Part of a small language model's weights.
Size: width 64, 2 heads of 32, MLP 192 SwiGLU, vocabulary 8192, 1.85M parameters.
Architecture: RMSNorm before each block, no biases in attention or MLP.
Each number is 128 + 32 x the weight over its row's rms, rounded and kept within 0 to 255. Layers, rows and columns count from 0. Numbers have three digits each. The size before them is the row's rms in percent of the matrix's.

# k: layer 10 attention key, 64x64, rms 0.213, rows 39-58, columns 0-63
# q: layer 10 attention query, 64x64, rms 0.202, rows 40-59, columns 0-63
k39 082:091127120142080099121104124103148164152145111123110160116110169134099191119093134233112156124112138115087079109141068097137075146113146158122125125162141115139107179126059122110177147186183088
q40 093:127075172104134173092106125166111130131166125133186167106172116070113145150139124111173104107171100144160147125164101141187132144126151082068158111118160160111208128176093177159123153168144085
k40 077:130126164102111103130127126162175180180146133152096197106119090073141160140127124150089122143078122139104140097134074120142119118182100158171145174146167126190103224124126072120177154134135133
q41 074:114154182158150174112127121115097162161103151135163120118143166143072124128181172160111122144093210124066119093121090088139110212131151135118109127150131081119079169140092189142087105149138158
k41 102:164125130148157172171165131123096137109098144129166077122179143138132116120153151049194140170149112113160190126151169118156123132149140089094196119136093143112120055163167109151100089156096176
q42 095:090140135164197111132171124138145166102118160125126130181124168107122069122153163168107080145221137094090110148148095113101141132104140151150083099104131060126075149116101142178111115065133093
k42 104:133165108128128154129152129138106105068099142123111056149167158166137119106157134097132121160141176170180167150126197132127174113096143087077117132133061115084154064117190195153131098124121123
q43 088:162138083154110137150116163105117143152158103137136106049116117175134102130093078085175180090118130120106106118103089120082150084119122120121158122147109143152143093141210049059097146171104150
k43 091:101119174131174102096181174110085126152088117106190191138115106131139151165124134134155186151150108185093162073159098092139150076154146137163139083123159127093114157140152168165141090132061111
q44 099:135187057119096103135101093128111061106136152185074062091159120160172171113143082113136144129108091136129164136100200160146144123162106121097154115154151149176163120147110129078118145172107155
k44 071:175095201144069070123150141147141160168155123102111148171137151056121154135143113164048163109080123127114120110184071113185127142135100122155077162126163127122134163146127119120154155145164089
q45 072:110137174127107136135145140103123134144109150103083144109145183116125140195094125135070094115122205063109062130113136140179095166086127102189133089131155112155120173073097132101183164107162112
k45 098:129095104181110110082143169133091067110101151148138121141131128161129062099116109079132124132135134139092099157192155097144120168145149079110127133154054154103096094127089189080041132137131151
q46 077:181132080094076148172123135131108116164147092143100089066170150154152175112091065128108165134147124117111085126116105179181102134159147091094158123114172137136155139105159030086141142132119146
k46 075:127088126150077147129130163112096061143140159112139103069143214100160198123126167155119168149182133161095099119152109083129132115149116103104114119120189144121085192157078103113113178130148118
q47 104:115122175096127167136146120179146162154142129151181210136048051089085133128125155150126113137074157158147117057121151061088083131137136126111140114115129156124126136150156155123105099106082163
k47 103:126137099109143084122071132137113150146120128161162097083117147114181109152108143140186158145161134134166081146112164209066100139131150087099093156113082119086120101173138127126107111035167086
q48 097:163093092151133150137103196105109114189109104119171141075159101162143150161080093127152133065108163116118160100146112118129124103161166111080153101177104157132136149163127096039111093166124185
k48 088:153112141117146170146110164102114038147095104117108152099155177107130180141125104140152157162101117115113119116174070098126145124145127072103163115110222148115145152162057088117087161170113155
q49 085:131094145120147116095141144095160155188110134120195164109130077081100087148114185181147114135070115171124161138149068090132133189138131105180140107091117181132153080117092159124142148066152116
k49 117:143152144100155111119088127110148102167109181119130134153123147114136116124137169111137069115206129115120151174110173158084147162120149128107102181138132098081088077170115168149172206058150077
q50 106:135143131160172115113102086125089136135124093115167109157147154127103083140172120138159082131205138115131162129175131154087127103103185124133024151172126109131100140137188132188109120063116087
k50 093:104187153141168142127105123144105168129126076092113129075116139167153123183117130121182053123087181154093202074118120143084084132116165127139137200183101162102102130121095116131158133120119125
q51 080:155120132115172085117129118113073113141100112155157110163157149138120103107129113126132109052194103146142116189111105115110157142113192208106080146173139098072178117148157086148169098099153171
k51 089:195109151129098151171140129121055085121136107166138143089115149074131164153105130105156182132143104145079087103099040070101125117130147114119136123073161153144117123130072091116110179179112146
q52 089:123162075103117077139126166089146179079106154169048090135145132142147116091156111122081111130162121153075156173178140153119133134093111124131131152145130155076108097050130181093173154136167106
k52 096:090122120177149146125127146147160162175120095119101140127124107093128145120064083117138068158100140114132152135147160136171105100154122142162138205107189157145115178179081069097146174082176176
q53 088:132124110055080097147130164120132142086073150129170129107098115073123138144139120159129150110134073150161097124122147059166179114074107116128146130204092137110088083113084180117113131067129085
k53 095:116106077080069086134142147124136110145100169104128115129162165112204139113111144130120164104132171102145099140176113035180167099082141173149137079121192133145101136141136130142111108185101161
q54 107:119086171137141140149072132151112171131131122069127102113118105177114158112126148119063148148155118108171183136127142079159097145115172092061148156206154136129169107100109200124169147187127137
k54 104:151110096174087149198141159129111134059102110171142083104134090108111135148121154130072158126119144138120149125169135014138148122064137149100115180118132172124126120129158158135160102190160142
q55 098:129164163115189097104191105109171091155074118135130179170156111156134135104137086135137134069138128102123119090111148150151116124133185175081207116159150105188142129113096076093073116135112155
k55 097:109150185166108117103142119087066094078158134126079165116168115121036103159114119177187133164156121078137118164143108149161145166093175124125153122072136098123111129143135096135122174173079116
q56 102:132203090138088106168125092120185126143091158057076146164079093182194134130076127121140149098109139115198179118105167122143156127125112154144167119147083085130126134134130142158165106142140163
k56 107:111136217153075094166136162080180122128133122110115144144094117109167132163058137103101156069133109101138134136108093118094131125156085150126146080142116051111122107124143070190129121094135186
q57 101:104133129085101150138121129188166090084117152138127137201099082101091134081142118174099146149130139122108052151123156023122142138134116106161132180112122139157126175054131157125149084115123128
k57 094:115094086121128125137160114136134127066126146121150124165137083138141149099139119099120133203105124076100139137124088087208147109114135052156159052073149111131126074135126159135065109155070147
q58 097:109102126179103174156117116156135119111156101144129113077119173158173125122074138042088100207159143110118100160189147111136056161148120092114138137065120144143155133163118134122076154094105123
k58 100:141133112135097162115074149142124141101137143125138070035153136158176143121074112128110173147139147123141190075132177105093101126133094065106127162149128118130081135170152117104170072115170064
q59 109:147144148048130051137178090151118134187157117171126103197100100138124118132191154160133091106147133116138080086176076160188118155123071167153101138135158125169125164133123123127134099124118124